{
  "n_layer": 10,
  "n_kv_head": 2,
  "attn_scale": 0.125,
  "bias": "all",
  "init_std_qkv": 0.0453,
  "optimizer": "muon_variant",
  "lr": 0.0074,
  "warmup_steps": 200,
  "schedule": "wsd",
  "final_lr_fraction": 0.0,
  "seq_len": 512,
  "z_loss": 0.0001
}
Each number is 500 + 40 x the weight over its row's rms, rounded and kept within 0 to 999. Layers, rows and columns count from 0. Numbers have three digits each. The size before them is the row's rms in percent of the matrix's.

# up: layer 5 MLP up, 512x128, rms 0.219, rows 89-141, columns 0-127
# down: layer 5 MLP down (transposed), 512x128, rms 0.114, rows 89-140, columns 0-127
up89 093:523535577529480545450451520484570531518511462594513540571530529513531541447472426485448462414436503474575547437545491471539499543531545491525548477517477480545545545581490471505448527530519479531520494504482493512496510540465494497550471543422427533492518507454462547517483460586529455555537444475569452525574529579537528435509498546490526514520475531544532520494506501508498471444539
down89 102:497495493506519464568495522498525441535578475423461470540464607515560484567484483470441545548504501573462467531521493543438450592502447416486479476488489506532520535410506549480583509498543525469524487420487472426468460469496493527468544443569512503470450523582401500489537515459465511444518506480517517527453489442491534524502470506473518479512527539490568528467528496528506562485489
up90 093:487473469563517488620493528478449517558522536515512557462488458472499514465546467566565517421496446516496479535492470506433493427496468509504499546533499549471569475537426543485506549489491539521461450518524448483550494413514568500527531453504551472549509443572579494480470477441499505545504520527518568518526511496497493468570427462448522523514512533436454478490522577532514476556416
down90 099:539477491489452513398583536450516506459546520519514490492492527603553453500466526519444468547495507487563484445524534477503573550560557474415470480501505437454466442485474502582458483452470458488532527476485490476501489489477509503542449488545535452494526527554473572497541557499477522458505441446495520492540485519493541490477530471508543484521548468462522464356437477435490574486505
up91 096:427469533433456531536432508471401556501500448542467435632534473522532514504530466414570506430464510454509526538509521497489483480486533473457495473476493477450527455519495481481496526522493449472522556538531423491474479514485473534525528473457494423555538472548551547513535540591520483512507479529496439524504522542448472588541484478461541468499600461466480488460548514497505525514453
down91 092:500541444543501489473483532476447462480535508478577571484485449472541535548536528552443532454527455454545461405561470528442449508505500499474476494499477527580538503532547454466511461537544531427442498561458497538542530470539497492496507594472518532543498456428557464454516439492554478516526459538475463503482463465500543485539534429570550543497470579484506413488480529548471535537529
up92 090:481502516598601535534502538477518518500543522494504447521496392465489462491522469514490536482513537473408516462447506547458548535512547461486438447484505522500568493536538428494467450475526503452507495526529601511511502561529539506479517384478473472488486539501476518466566511493471518486503487485409572510502512520565462449537541407502507547571467488420485528522455500508522477523557
down92 082:506508492444501481557500498541452526525487527512550540553467554440410500546523541492501492499497439496556457519480540467499489439453511526511467540521520452514437515668521464485502483564508472510563463473452436536508503455541500516531448533492536562577434571496444479587471546520465420522544481489511445453519481467489478508530450513501454497422443504489553503470470499447520511484514
up93 105:568514427537485433502520578512533438575503549540544513500493519470555483517470521473447532479436502508460513556518554524490542522480573590506521531533500531562569508528523417520521446474537459451513431497437458541570509501487510501452542579528487483488538550484512384494446527513527495437457568497487554485534491454529515556457464502516533528459483518444486510465520462488466564532465
down93 103:435495538550527486542515413434476508497458495514455555512513497478498525505556455535492462554549526439471540545514527473559526505531404512492480480397519513516382516523474597444499528465528485501477534471501529532564510478461513526524535408540492492585546527567498517556484455538566472467456476513496482523505477513493489459517496487483544509451482468494464553478571599523545521558466
up94 111:558422531556463528474497414508499480540517484459550544514485470538501482502469428539437562536479396544536522465623518508479490465555500513483499499568489536487555519531488469557502421467459514440520485504545469459519544460477495511500549482510500493501483496520537518518504526504560441572511529491511501467508444560559484540516539503470481554542475525492524513368500521569423534511429
down94 083:499527448450542468538569532508514429497472507526471527474539562520539471490483486554505453466442541413475499588405473560528489447448462448476517488431498503474443524524420510456489535499479519523474461479421504439514475448465493496638505520517444535453488523502453475544469475514410550516511472500603464526516508489475491495499458462441517530482532514430485533514530490461543477519501
up95 094:490551471474486499541546480437474503478511479558542474491521519416519430529455530546472462512550512548505570499505486448489397530521410546485521486527444490479553582434475530506550541493535440496477497452453496540537471513491483414495484545515457460554454538469448383531528485492583514520524488506464529536612463484553515455501484442517477576484481496505503549498498533538520451483487
down95 099:468446485507504497519551485542432518523458593454589488585471511505522521517491460500522466511478469477555400465485478512502524491476553572475525470494483511474529432592504497452480575517512468566501440550472509442478471421567445512496460522470473476538546481458496502529506494549494478497513507500510502398474527503534536517444509506509522510538461409410592452454543485540468476545538
up96 097:484476491467505481480478493498483565505485519535574484513422491532456457445516525542498511537534569573475525458496574531510543571454574571502538529526497526502502558495546422503547469523491582522517512494514518538496481422448429493527413440487537515449484523582460502459555481481512387495522483484468395443524513529535455434466523510494492461475464505466488500556505475555507528481437
down96 105:572552532578571523524530475548499447495546534458505494499516537472471471501471473505521523440554508450534456473550473481518445473485451548489529517488487585532558459519534547479461507587489505516523546562517532460485522476525437513477489559460391481433494551463425568513455552466428523445493504521493482474466408529563488448514436557545531503488507505538459513463519546418504488506520
up97 096:538527513511503463535524459560514495436532580532538479572437431522445525488483468510533506584503432548565476501479531565456505581461455409537549509479427463425493490513463521460474489523446518522522459480487493464500474538468485454462458457520550476531539404471520508474520444517424493449548609497473541505466508454546453507489524494506546494538528446458481486460522510493489520562554
down97 105:463475467580457482514467450455505495543425492461472584479546502455476467501484413510473486490495515455456542430407468502534459454522509478364605557483547519547474510551526517501535484512599518483493489565588504498473507443503512514487507463511505544486455493440532490474552499500498455443529499480511507534415503520415445459435530529495503526521446495478511534479459493458499500502486
up98 102:472498466451508481546532463489529589500503522546558529528471507454612510523500556510497518462531566483511465591478502561468426422506448559511518520433470511495563494500508487510468501482499479548582487554410488462508451480596508466548461466521498526543547580539493445497514469507472480466470457492405528528520516502502519535457438518570486565467560534512516504547512511563473500482451
down98 091:447488528516519423438478545493553498523479562432555475483465473512509505451510451574431504529481524541571565419508549472484518548584522520508437534486515516490507459496518540425418518551492460472503488415523500431441456534490504466463497499584486495490500406553535480537443504515466462522497498528500485520546580458506535496509569500490482482483489495526497405518484480493509459498609
up99 090:433476510536505511507548481578448568539563556460479471552528489527575514452453490557530456470482521515525482494534584458532465480568522534494415623522524465507530463493525476500525522530499484557429506509470574502525527436487454467408560462499463523552530537545532513505515548521437452521456513480497492478493509475393528515560487545500562474517503524446462518476519486443471506450511
down99 087:541476495492478447458466453521499539495551489461389500534532497458526517437503525527477495581583447442557509508489547481513580466473457468538493436506524547526479468517488484503516449472514525538471457568482460536433508528528482556513501478504510533567561529453441509435503467383539540480544447436529530505571508532530501439525516449471509492453495543522584525457491508520467531567567
up100 091:526603483488500540471439539568569538526511459515518489441498546469459560499451531533441454500513479502528534551536499544437457517486451525495520425534486481574454457493507431509504517514526489552481524508478441546480558437488562495475469513516482457528513487475476456441447505556493512516516531522506622523481370391460503574502496478496532501458516494470455484433535532518482483488523
down100 092:458392501568528474503446502422485461547408535464476516478535508473489465505520459479484526519446481475446474440483436475643484526511483513470487510433498467470516497492465554486531469544482479535495484428443565541515506485511453458439508478474500511484416460476471568509532572571504494525483496540441486490466532459479547453553440501482531583464527494535488511426548485492463543532479
up101 098:499517465550495490535537561501571519548443510566501454491522455498433539471460556487468466509470516439527494592444492503462467413534505486427491504472484499480504476442447514415451470562477509508481503422434556495489492453471547478597490444527525475502455523483503531474515536472434497454494552446513517544523514508492534517495513557528458453398517434507588535503533574494538452530524
down101 095:497403492483565559467540501525513484476463472444504441503521442501537480547518500485554466516554504569492499494506495493505509514545516544511579437516524473480597568596496424536527500445463577457484529542431503527519495494488522541492519497522455452461443549469498519480439457467544516493452503549474517470497446442487485538562428440469509545585500595546535492514461472481489563486549
up102 104:557513519514532499415526477502446470522447503535518493499509490493468514533455509485493477596480506454515529544519474477457537540491521422473479468487486450529488502496428525544512501485559454459498525579491447533548491465476521446460402452493416492433479572437540491484517448420506478505461493491478474622480425498469556469488478443477475511444571456529540550540456459491446459435493
down102 114:496486509538470522524462507521508520516554481428511433453567554511547490449535532514481428453524559601544444524560437558489542488476534542532520533468497488434493505475500519500476509547521528557542492476436483472434516542470458577561577539529579518481484474509496490489537487516557565445437546506515485459572506481474447483517583464538494472492423471503464435504522454547543514565468
up103 101:522527528544559499436515464487484514626506494536445533487504525480483431482482493466514497498528573481512553515492549474533568460408508552444501517510446523510539518477476474526582514498529438534449531473521510513469531558464482469455524536503466478491441515470498546483468519591481594517555489447487571413537478485546505547509586523505482551514542439513494594433543539536487490500527
down103 101:533592552477472417516473521537483515416477475466515530504505575491434457561520496493550487539507562537477449515529562473534554448447493495513560445447460516446537441516579526551487522469507459544442549503465560541497518458429464519488528500540507507445436475430513460470481467499520503472473474438499471510552476530425427460519520456488461499453494420449527512459464515464462449552505
up104 100:485465549477465538494491454472518529514512460492496488520553443482455458531547567533437577479480522487544508530528470499517462496521501464510482509463459467453565535549466505445471491549531463526527443478520477499528456559474684492470497478431502510475490459545510532470465484473445531542590473440485577474524445439499516556489495463482540496514455544456559496492501565574431487551515
down104 108:538458515520430532495520548489441457543546468407561538534487549505493468498464506507459515461433546489456440510530537434539509484482508432521539493517458523454518508475534519474529462510477514485514606508593489547507578493478449539523496528511462606453502508473483523546476487522526573479494534545414465535470543461496492517499457464562485493484500497431526528498456469449622548566502
up105 090:536457500442554481453481476461567444546421504498505482448475499428546447469483551526424554544462485473457529516544502453455432521507499487516434484551515560567514453522550555500556534518482477448535492447516530535538501461462536538555518547474502523476556517481486553433563505605480555474541475501478515489476494448425538527496483522487549469507448557436533448576517542480457509526542
down105 103:464466425507510497575487567516453504523611513471505490524507467526434528549517456440560473454519502553566522458441594554528529498517471513548481544488549442493484506539432473441485441465550471523503566573474488532447448416523458480421515446501496455503493427572516461487440492476452466488493483490467494478503471507530488502536526471539463486449533445523512535477551507486542477437449
up106 100:466411522443448546459510539524489499468478616451534507504511491534509439518475512556500516476444465521444504495448538487522517497555491453476508481472393501562411510493533519547451515447547521506411508467527463551566467569459510492500547505491521411526529482561552457421537509556511522605453526522463479575486510486535496497497482500460529500513480534546509501450493540467527546517453
down106 110:520552521509474451458445491446530562499520455551510512509582486515475580487532423448513540538482499456491528504502409494522475493449539471514500477465570518483550413603462494473428543504560476499473453560493522482498569439516526512448515529476475496432488485488465535579446471470560500568564498489513527503501526565526550459480517445488503497522416464470505513554501463468410462477533
up107 092:554454527587622492499479524540523520509509476558533546532538511493452459493526417435493482559433490528500543481453471507477515468444526425491476540463518537481567481458541560491546443512558479446548461532568486543504502534512544483550488534497576486499546499528445517520472486457524540513503485505444493529524550479525398506472548567575510486453504559541471442514447480512426534529509
down107 100:482435442480481463499510482473445432485483547528460521475460440484534468492530518454506559500539558584571536511520484491489489520519461540443543469583550415453499501484466457477507556406440405466518480440499516477485497549530488541478515497537528429467473511546601501529456513558469455444460537534537465439523529438433560493501476476458462441501488446513515507484498509539568522492508
up108 103:567529468562479493486491482511498518491515561478526510499505459531477535498559506446429548521485455522490504446495566467491526527441504530569519423507533554501514529445515444500563555457470534486497523522530447560511512529433525453564525443484455500494572496464442574527531444542496500550453527540517437398393491524526542508532473525556571475476522453413542547524480512526487452453492
down108 112:493492551537474457464485563485502516450503467440461494528570543407507444500404451489500524531517486460507495493524486457557424519484553453498514515523469490477486482491496517517426551443508448558525516485534535465517413496496449533472554504540505531502446531478597580538512496452556445505603471497581497552561575523437537481483497519471515536524493468442447473510509519496471537575475
up109 099:499456531502540575516546551475452507450492525543479520549551469504466478455437472496564480506536463510516445528448448522562545522527506480455463543496467486550577552499392464601526490507492500467445502502477508530518569469508485421477485544510459513516528548486505502558507503499388455516505448530531483567509465520611502467485509466539462490445529480530557430545546488530439479542459
down109 091:513536446547426475497533501475568527533437468432553466408511467497450507530515450537435503524524489510456497570546569559536496535489476523551575469528427461482519435524487505487543489567464508484511558483533456533493523580483543560496481504459514506482416518539511510455527463509502457476450539495510465493506516554401450468534532554458587411504452493506500564476523505459538465509519
up110 096:416510480518481481536490477506451539556475506488496553567505561524472450469532452544556512504516462507527525468546525513482537530547487524503515472487508523532467477502466434536472441467479560465490576476403504545512494506509575501472513551529516480465537570454456490624511502516497532480498483545498469536536514456617567561529497452554470511487501500582478564427458510413509517428530
down110 099:524475512492499510406524477490521554506549515541473515558461590502430463505461596497511502486496561474509448534497488491550509434499522519450495488521501492467489586433551544539496530534548468518555453508547540477504441520404492509518455471507488550457475464511541507483524472490564395434505515471553505449430499505401513541460449579487513544488532506504453498523551530456483497561571
up111 102:527473465516442492459525449461564405508486502493510526500543557565500445435515481493490488493450541549489569532482526465495546489503470549477521490542482455494538508496509420452516586453521527446553473551521496477524544459483444469533459538487548535476505512490505564522493433431547515519499487557465497514532533483431411559593475449476478488517408588463522503483430507540527489444560
down111 100:452480535489488565501461524569529483518451474508523496538506486556465506500567490467536439514477455494445523526509490563569434555451580480521559533491472504574477516442524421571573439526516568492521492453496501542499554479497537398551489481544590515510534431487503463435573516480459511536496464500421557493506447519466495520427509495472578505489502456497507493517500452476501477525433
up112 089:512515470465461519551455452512514460526435503514539565465512437501564473497490499498524478486493553589483504572579522502543417495573524434493494540471512552516541492488532530475432515426471526515521500534498484473503543508524575435495493496487526488453551484487450480455461473537517533454479558554426469579512399478492456537597484532520458436517512505495525531485569510463524521571418
down112 111:573455416469526523466521507442515486465534478513331483509561538519484516493559505489493505532529424399502536409460455567467561495486511468489545541501502447498485520531476504526521473495528480548453486474443510548572454515464525494475530509567515499511453459537415485510523485511528529530498429510484494483513503541493512493405489484456510535445503500512609521480475494496479530425481
up113 096:495486502473539498446530555486453510484490494573540563481495432505442474614548479480487491549525523524495488508441542530441489530486494554492491573451504450487467533459487547463465538539420519542493548532494476490552528456496430524364501498502495538445477439520450562460485520477480553470547499483455443486504543528468463499548459449514525533481553468532522554487495519536603444507573
down113 107:564623484503515533494477518454528491492492426516552461540565455605500483493473513535497466448559517564505537500567523489551548496422495463533477490530494515491479506519481434505500472476484548508523516470476495492471452547500583539501485566552432504554514527452457421544481552421542533486452540533543551462491512482429454483491481506577472466487460453505552492408458492502520528509438
up114 102:570401535449487456583479464487538513461509544492481465505531510441493506535494456451493461504484522512475544514556501540557520496486482501510429461381469521496508521538478571441441518482495520611460491495500515458505537506485565517565515528490419548532495496426445479579507462496507562536527517538453495465495508434478567471547542473473487523455474578502472520488467484479531598448492
down114 094:507525546450531491442453450457450482462460507573531524513514527545505499495550547478550516545433538469479440495432504500486516494553495483459501500530497507486502554458596453573503513570502564494507523483445434489477543514501516550510452588560487455442483508526470495409501568529550414499561477475465551565469503570478450577443500492532528450572514495503456447493564469488526491501497
up115 102:458442483476496471519468535445455492444435523464545425492524457440514431462436494456496492524470535564460501554479493557474525502497508515485525503542505544481550488464378497503570532520543504572560545478497545488519536492450531560427543508445419470492510493529456535531464560519476481539473436512490472441478476479503522565509570467482484508530488452475463495477487565430465593474571
down115 103:439530470434465471383459464530543459529552460501529538520494569553486530539500498464452494419469451446524472489441464486487477434544492415506551475478533439502508498504519508447454470561501491464497454467504440501462438534509489523488479530458491528482412459411474516467469548559511488401519465509537487538502537481526521403494461466456480483491514558497574536533515481444524467461536
up116 110:507436472433587495533443483486562431518510526411466459483551474483464456527569539486487472485471507495593517462544528522545513519509478517504505503485478496425539475452490507500544476524534488465445411573423496584467470485463490509467574474481476421521512522543509459514451459494506581539504478554469464614509450450487496505514465479464523468464507554437453480476501509463541536552523
down116 106:442466499518508527506480475500534419562506489471553481502540448576508514510521462500460504522495573583507460468519553489504569531490511496487493437450495523506523433453551432495520446552554518608465483551511451474470522498478382526542524500487503543461503450481593513504500461487510522496521507541563512530530523449517489579559459560529534531513537470433471435509461430426551488470486
up117 091:477538517495497525540517515531559457519543522485506471598484456464484524523518392520559479514542496519539484542508547435471493538485515506457543498449508520494495531496548481481468444468549520527571480589470464457513433521459571557488492575457466532481534480565544509447496504457545454564509577506464565507583462504478540482487534525520421377529473472543532472437489511522524525462465
down117 096:554486483488444491505485484442486615413504518518481529507522493542451494446517530462536521571522453480532470430507477510507494450489485614519506466523537530502481525553526515507554468474474553464551448474506539555506521405515526454494498491475499493454481521457455420475528556507501425483536433535547481467535588489520429516503545517565506482527534467455442536504490375481511537453489
up118 103:487527522434509525526436481477520518560457507533542518550511552559523476597509482466545500485520536513551548437500435495487487541530508573464466439518511485570520472530452434453458502475487452445571543507506524520433519482538495449473450638514490507506524511482522510556507594456445523485506515499467507498504403511563518460478434470420419458462525498441483527515518506481500521543488
down118 088:475506432505467491465512552537422500546539469477501435466445469498462480461542488522450544467532514556484454523480501519527507469459535496478570507444428488431439530528431561501417500562506504491513469574570457462515478479532479485547501527504489522545576442510557490499542498492586539515495507531535481546506511479473479440438521441502564522448441522567520455524574412489503427451498
up119 090:460549431486516490419485489525457479506525510507476507452454505532540560484496481456476567507509465521498495458514533603539549494508464523500477585523469529453550523472517507479521578556472566474496439409487514538471471510497523478558482510540506462515538557570512534464570442586496547527467492509392484477436475541547495455483498594582447544497490485523495513463438478470504560462493
down119 109:556490578527444534498523499525541507511425478461473511533540451443404531544444512502506424490538508509537544476464469464470463552500538457508532484497454449566468524495481490509458393485546442535555552519532553474538554520476450462532500513474529473506538525485493459508562505462617466531506564506485492532538487425461499509499492457459465494562470496559538478524547507547536501451614
up120 095:413545561518452475531527448471538511476548504453500415560453545493508452507534474558488409454424466493520541495513563457519486534504468510506506514495511459490562441533509465487488491421519470494504479526526525483500566530548501566485497458505567577480580518520558526519509546543503452456451473429438533515478480570511473491538482519527466509527508471473432519467456616489426484514566
down120 103:576509510517488537517575608493491484498516442486503514495525478397517514538464553488528541504497553510505519521510504498466485511467461482530492529494442456501475558595454580497461524541430509453544476529532532426559500484500469604506546521508565515483459487487485514569484537579456516544502530590450505499461493426515510480556500463490555473518543499548573511512448426529423490498531
up121 097:547564502530551478520550498531529509482471448517551494527458510440467531481552497583485424474491545549528481448514495516533540518571504539509541507457421557482424505441507455515481534492450521463462452401520579514469499530443569431450511512540519496504453432518480447555486481477470495569474510575502451473467453487468551478508503473458492554602480534526508454412463487493521542489499
down121 092:521479513495494516483470478514528533475469545470480540429502450509429499463543458566491505449428542506426489560579514478541587551478418465521517541528451483473467542494437504478538518500447467469431541478469457534455519493497492431463540464519465493512486526532582502454537513490472548539502509416443525500591433516475523587533502607460511514474534493506453449537564455516520492469479
up122 097:581521517593429475475582553490485490492565487527519484471538511463465447447591484499476469495493524540473566501498556550545497536533502519527414503505482482462448484493511466530531465479542499539526512544494631472555552564546514481517452549463504499546438545462501553500458522461496600454415507508437513525479480479498457472582510482515466478499500546500432497502495494503516583486507
down122 094:451483536487596517561526534565455488488445501450524470484531462500527487542467521526524473506529561455566383559560568572505538417421429569486513530497467508450455427517540464539558498470501522515584508501486496452513500523495493479443433418473517523488444519501433506518562528494497425530508498525528499529508436529454551507474451525455497539541485476458505477453471490466500510501499
up123 095:512515488465484485444521520524528500501554475492538498484494548426619500567588485476458520464474527430477485543570546505478492506507504431551454513486452503496500445510471512468456602526560497483515434418471428499545457533486504482524442532508508449477560438464489529449483520436493512490508560494421507452524448489481514443532528511526535470466509533489519567461536507610435439484488
down123 102:503519548541534546552533509520505422522482494455525477516528511511477475425425447555575513498539538547439447494435506540469483518516465542413490512517514450556550589543440499530529428539556511504543554584525543479463571500471445506456548499469518481543480573507545502532561480536427485496535487530504514485454518493523529525468461465562516450594456518459541475532505481485538573501507
up124 102:532537493522445486508479485499523533455495466558498526526474443481530491502531438526500482514471538518440467556437499550402503508466438538497536470470412558509436521481446381488512445507519490513532457473448452460467485479529537522547512510508465446492427482445495535526539556529509381553568530468455534503494503532502546522402526521527430506530523456461464473495529538503504524539410
down124 110:434474521530448509483511527556439445548493533506508449481537521516503485575475435479491535431528476522489536495475503477514558479493450558519452484539489473519482476568475403511475462430506463395521498478563565519494512497437559467572468495579511580531478511483422485494522515527464597515501446480464470527523518509434540556496494496541413492527453535554478563471495475562466544486480
up125 093:462527566502465522485560466518420508543509483573459527539472453557463560492514490436453519444455524535544504441555475388477439493582513501522522556495458452515503542445473523492525492542563556444436482529498508442506500471497471477438559412507515469488535473523516492497460546500535507441508483470540448481526576551445510453529480398512466529499453506511557538518522528439480505464464
down125 099:508451455569508426517522496530511452445502558451531481494528557471504441592567478457504510468466466455437477531445484508516507522449471513548479577496480557461574524512449510524529501485460530516534469562445495513472447466584498480512512434497570550533505517439450495522502536480476536494491446508501550476505442472527424605470484561510531558483514523478591555493442483485465427469502
up126 110:490519513523574502504484485535569510503502463556508561559484465587526520475407511497505384504463504491415539488511505483465564460516493451605457411527550551503478489532555540501471476538486538490415501483554515510451495476467557469547453434473509498504526476467501492429467537560535524497518484487487489399439494562530515539514517539501518456510540495545552578505510459544532462522502
down126 108:489512431522497488448545512490492478445538494515544473447548512495423535429464569500517474496474511442491505468384449553495450436557539453474563475474473465489459556454497495490472489465538498502506546500451529563507503497480451467523443507555473497486509502509538444469472475485500467489416477588428589479470463488441413524459489534555529466475499473520530483579546412525475442507535
up127 099:500492498483439438537551473418522474509535470442539491407536589523455472457487529507531548497480480473487517468515511527457523526528365496561473504488460573554510481494511509473498531482486557463526447555520427486498532518480535540418559527536548506549526527463514485546526500536403483452554564449491514485471569533480440530470477508511421535518497512445528535448437505482550466485469
down127 102:515516533533508523447424549504620478455407521536495517510496431492534513528501500500443481486490593554508535469553511505529451468527593503517495480457456484538509546490510528536479460487493486506486586432467552520514528510550461561547420491520476445476510472553459505525561440534563550567514517455518489510523431519496506483507540517535533492516551470529459425617488507506534538547524
up128 099:446428435472510500528456520479530510486488508478570581549442459516514517502445496497523534552500464488486476477499481488472500540499494540571525469543462518499609537480468460402552507487501577486533489476518579550543515516562465502511444566486421487449524531473486509485518530544551497489475521508407473423477495451503459536493468549550562409551505556426457524529469483482485437453499
down128 106:576485486441524578509388568486467476466421466549475463441561538494422473461549442430462501496488463487557481477478519490498489514554465459464449505508522498499519476517466496535520373531467507485491537469452470485480536572491486499519550427535500478517559495476546509600485501516488462504508498409521525492536422522497479413511482493483540511486457487535530509451492495471497579496562
up129 095:511484471490501502509504516438537507532519517411480493534536534498420475505424587543484486568498477521486558490510433425526467486484530501476487447479498486473456542503534545451507563473529485537522449494467509526524399401449481569491475434466418495484400467539483472556561555527490514530490465527477553460495519448411419544552489550491495549495526496411492512501473500470516494480491
down129 092:473504363560491449502523433476494489477548431563457474508546450486602505527538385480493460451523521578485483519516496536468513545535469506545530470483531571591549472597503493531535512567534481421467491488561498481504535497498495511483519520508474501539488470517402505501471455532520529487548529567474456554457465503519500430520487451515517470536511559490489556511522533515525516515511
up130 097:465520498640488497496529526514478509461533524531469470583493515521472551510454555535439489441490522517495546486459524404484392486490525489576530500548440474502470478466468481520509476498460515552501470534475469503488491489532455503519550544571548520555543513516544443472478441515465521511466544483468604566481518521525559433464488467537500515513499452587477505594537513455443508545471
down130 098:503478452503471478522546495540549515501465536450534553491511456476490465470551462514601394506490529524522509523521500474517514503485547506488482436495515563478528550422535491461609475468404461482486478542456500426496544472486472483518476446477450578513509542466444516501468566491551385528446536486515504443459489487476421528526501466548490551498569522514503489484449469479597513469535
up131 122:487450502472537475458446560539498516516455496443519520461499454509553436495531514531512475490538524512532508525456505455473557530488557497482438528469530492472478439481528516557420535541429492466504525448509530549595566480501423582475439506451532525471481519512557530480441584485436535464564597504490486532548568472473502421445540489548452490540543472485477461454488522483554556517531
down131 089:521542505431491565539496500544590504489487585538515540539563523480446509527497509499484464514493448538529456445497514408455517545509412545471467508477514419526468553532492474563473525492601493450491533508502512557579498482434569491456545526445465473473489495419532497523435478531524543506466531476550520436451501498487579513456550514512463514410543512510486473492486448561526538514507
up132 105:510543486549484498501476515432503456530532516504472528451472536492487474544521572533482553533499587517457558494562553571557492575542518458525501489475468493506495553516481531528531497448499518540516417578453497497506454471454436497573465429437429509485469560498514478521489540454544481381536479474466486438524449504516494499453421468518468479486536493506419528549509507503414538466435
down132 096:524463455487531481503497492508475548431520485488550436503515467513443512529538449520551494472492397458494517512522466404510452418503518530478534495444463516517446489567556425433519515490488473515442577471541491502514483469441493484563527448520528495555470589520473549449435537574486575545484553539453481478508535499594506539507529456522446506573467514506536503508510532531547503506580
up133 095:460570494481541519514474491468519498473436499494477478522504481491495467471526511437532509541496500512557506424537489517577415423570520480563440461558533472542521543507494539482555495504479478509534482493506555587527528497424487531551527555559514464518529505482592584434611562503514491543491524453492528472436467508476555490495440516516564481482447527464561547550467573517473486546481
down133 102:577458455560431509450531485419461501521501552543474534501541497512436470531431549512448499504539457477485516475448441559418518530452546564441530453453445474454394504512513527491485501416556455494492464451511515438447497507512523542496507498493460449462506533525394383475504542563525469543484473496513532488484463514453462500480489447540448481488554543499485494492510453510487518520491
up134 099:460435512477485501441461457489525475516467494586501448488496485490514487504468560546419538493486378470519474519459503407467455426455567519420450501500436487569564549458471502493521452476490495483510535473512533491503512498491534479476499484508503507565527462492455594485542532538474540471520495449492398517412517539485481468463504483545531519572511443449470512463536562542547453465540
down134 097:499489529442527370503531510520568478515548537457517514486494483581514470466451532506483479484542451534433497465485509465497519577533505503559486519470548511549526506489547507404545552488436561481547501403513509487469583439501439491528508490466519478522487628494519490497534495476495400476453518525544492548552518531494490517602476544447484494409508498519509506532511484513483476521466
up135 102:460462472495506514499500568465512494485517493490489547450410510541533498549427515504451532464544551536522507525586508412482495513535474547441489529510553490536554538499506557541529504489441516476490504512491450440550503503403526508454434521504441483512461479450554554585486474434518556478491565500475518480510416574487572511509521451521495561406525455467492567474554535476522470507562
down135 109:466490489541455475513431525560506434513490500486600499508486440531535544509527505480541506442481390500525458508496506517431494546443529515494448560511540522556429488510468436482515506556498528470565440463559434522576449459500545511513500427451487470505559559534524415489509463525558496455479492480573500485582485510453456482434509442532476487475521566565469482539483498470473485503554
up136 107:530513483438519464532516562445495438461520465529468514549507455532557468566462481474486470486520477522556516530510453488436463478462470550477432480512525527483541562471472504532531452501542459434505473553553541640506546461453439512515435442528462508536574578494591480526527504428503504463492440526453432493505491529537493513555451493513438469510437505441480477493475539502451479538472
down136 079:545494569483429517458492517536490506467545535496509448477501521456491527443472470547526489594515484519426494530513466506503532458541523518608495529534432489499515430515500445410498520453467520554498478479445532518505507537532502491431464429450457441450505409446453536498472432479468497496571521514528548475454474459505537520416477536495468457557538506598543521506515470462524444544546
up137 098:513522419508513499472478519478530552555481494498472494521483425537510494448467503449517469562546441504523580403528515491496469455440553468503471506540476458416513605462556493542521544508484518468436473487446544454525498539499490519488522520597469505501482480407526547519573521526508496482488489546454495486441427535527483559517444468517518460473465530497539467486451514452493618529567
down137 117:529414472484473534495456479515507528488456484499407506502462553505476479497576543514456481536485528479574513529492468438514481509493463518465478586494545592623455494564502534530457513501502483552490548536436482440504534527566604565509436510553433485522492482529505459487458502483526501504533519465525507486492465424555500474420551420434460462465533480486552449524481495474513516516479
up138 101:488452547521490533506521552413514506538459432553517528494510540469473542491445422521523425527526534483423535471525496476488524521528471509536484520507518468507495419460461504540487536495494517565519444507543477488555491457457489522491528487596528426415490525508521471510460419487478508506480493483451499436552452552523473523415489530499444615453533373452482492502529536464514486443480
down138 098:512559479448484514500525542436451533494482469535448483482526476480438470450497486483521558512474527552536514489522466474473546493426468440621521500549553500464414449476460458506563471597496449481486568425474451480472505487491527551533422534504510545537529463573478524487451480545550515526521504501556558465483462537536483488441515466495568480482495523494544500494482564397500549459555
up139 097:463559578470535513539555485475501553506539532474459417539503481511505461532485552482509551616466511536486510512419513484479528587505593533484573460529400508516576534547504505542528533425498477561497491468491541532528518511416489451496492447499515442492530500498506513510522532524543481439562487438544558462472420447536537490547506485516520469492508468506506529487541493495561492497410
down139 102:540496429528477537511512559500574483511456447509409378469465475538541552463583481518479506556510503565526511469486554539474504530438465509590474526464558521498452441497544493471499527477519498527479556502546495517502474545533512423579524493496568549468468457478503446512474516507442515524550455527523411464548479525516533466482575526531497480533441542422503500562493485500563475473517
up140 099:465401507546503588582456508427517472566510528462526516468527456485548479496564502475474540476476482492507587503517508446488528471522557484517520528459474573514616495480501454521482538513526513521470487469511478502570567544501498510390442468434479509443484478580509546534496478527507416516488469556487480490510472544492499570502467549460486520548480523508489498506533507498632522497464
down140 100:565484472523450500551485435488534579489536464522471522403557484480438516504475462526499516518558463514454526505516473518544517506426538501408482534439492481515468491506510500581479586478462519554500511505557470504515508475604507488511462476481551496434473554459428453458490492458417526506487532466521514515513493536408471470482525519532509491481555542466542457405474517539538428546426
up141 096:538469505493552572565499423453473503458520500523537476509453526447464540477497448460528520458517448515468502498552487530468417537507455540488547459498491540524511462524488460437482440461553514446541509439559576442536510415415544509529578534467469528590470490482514447501465498496472570502476451463490534436475517469435501490534446513483486551469455535522563448433437546481533518508518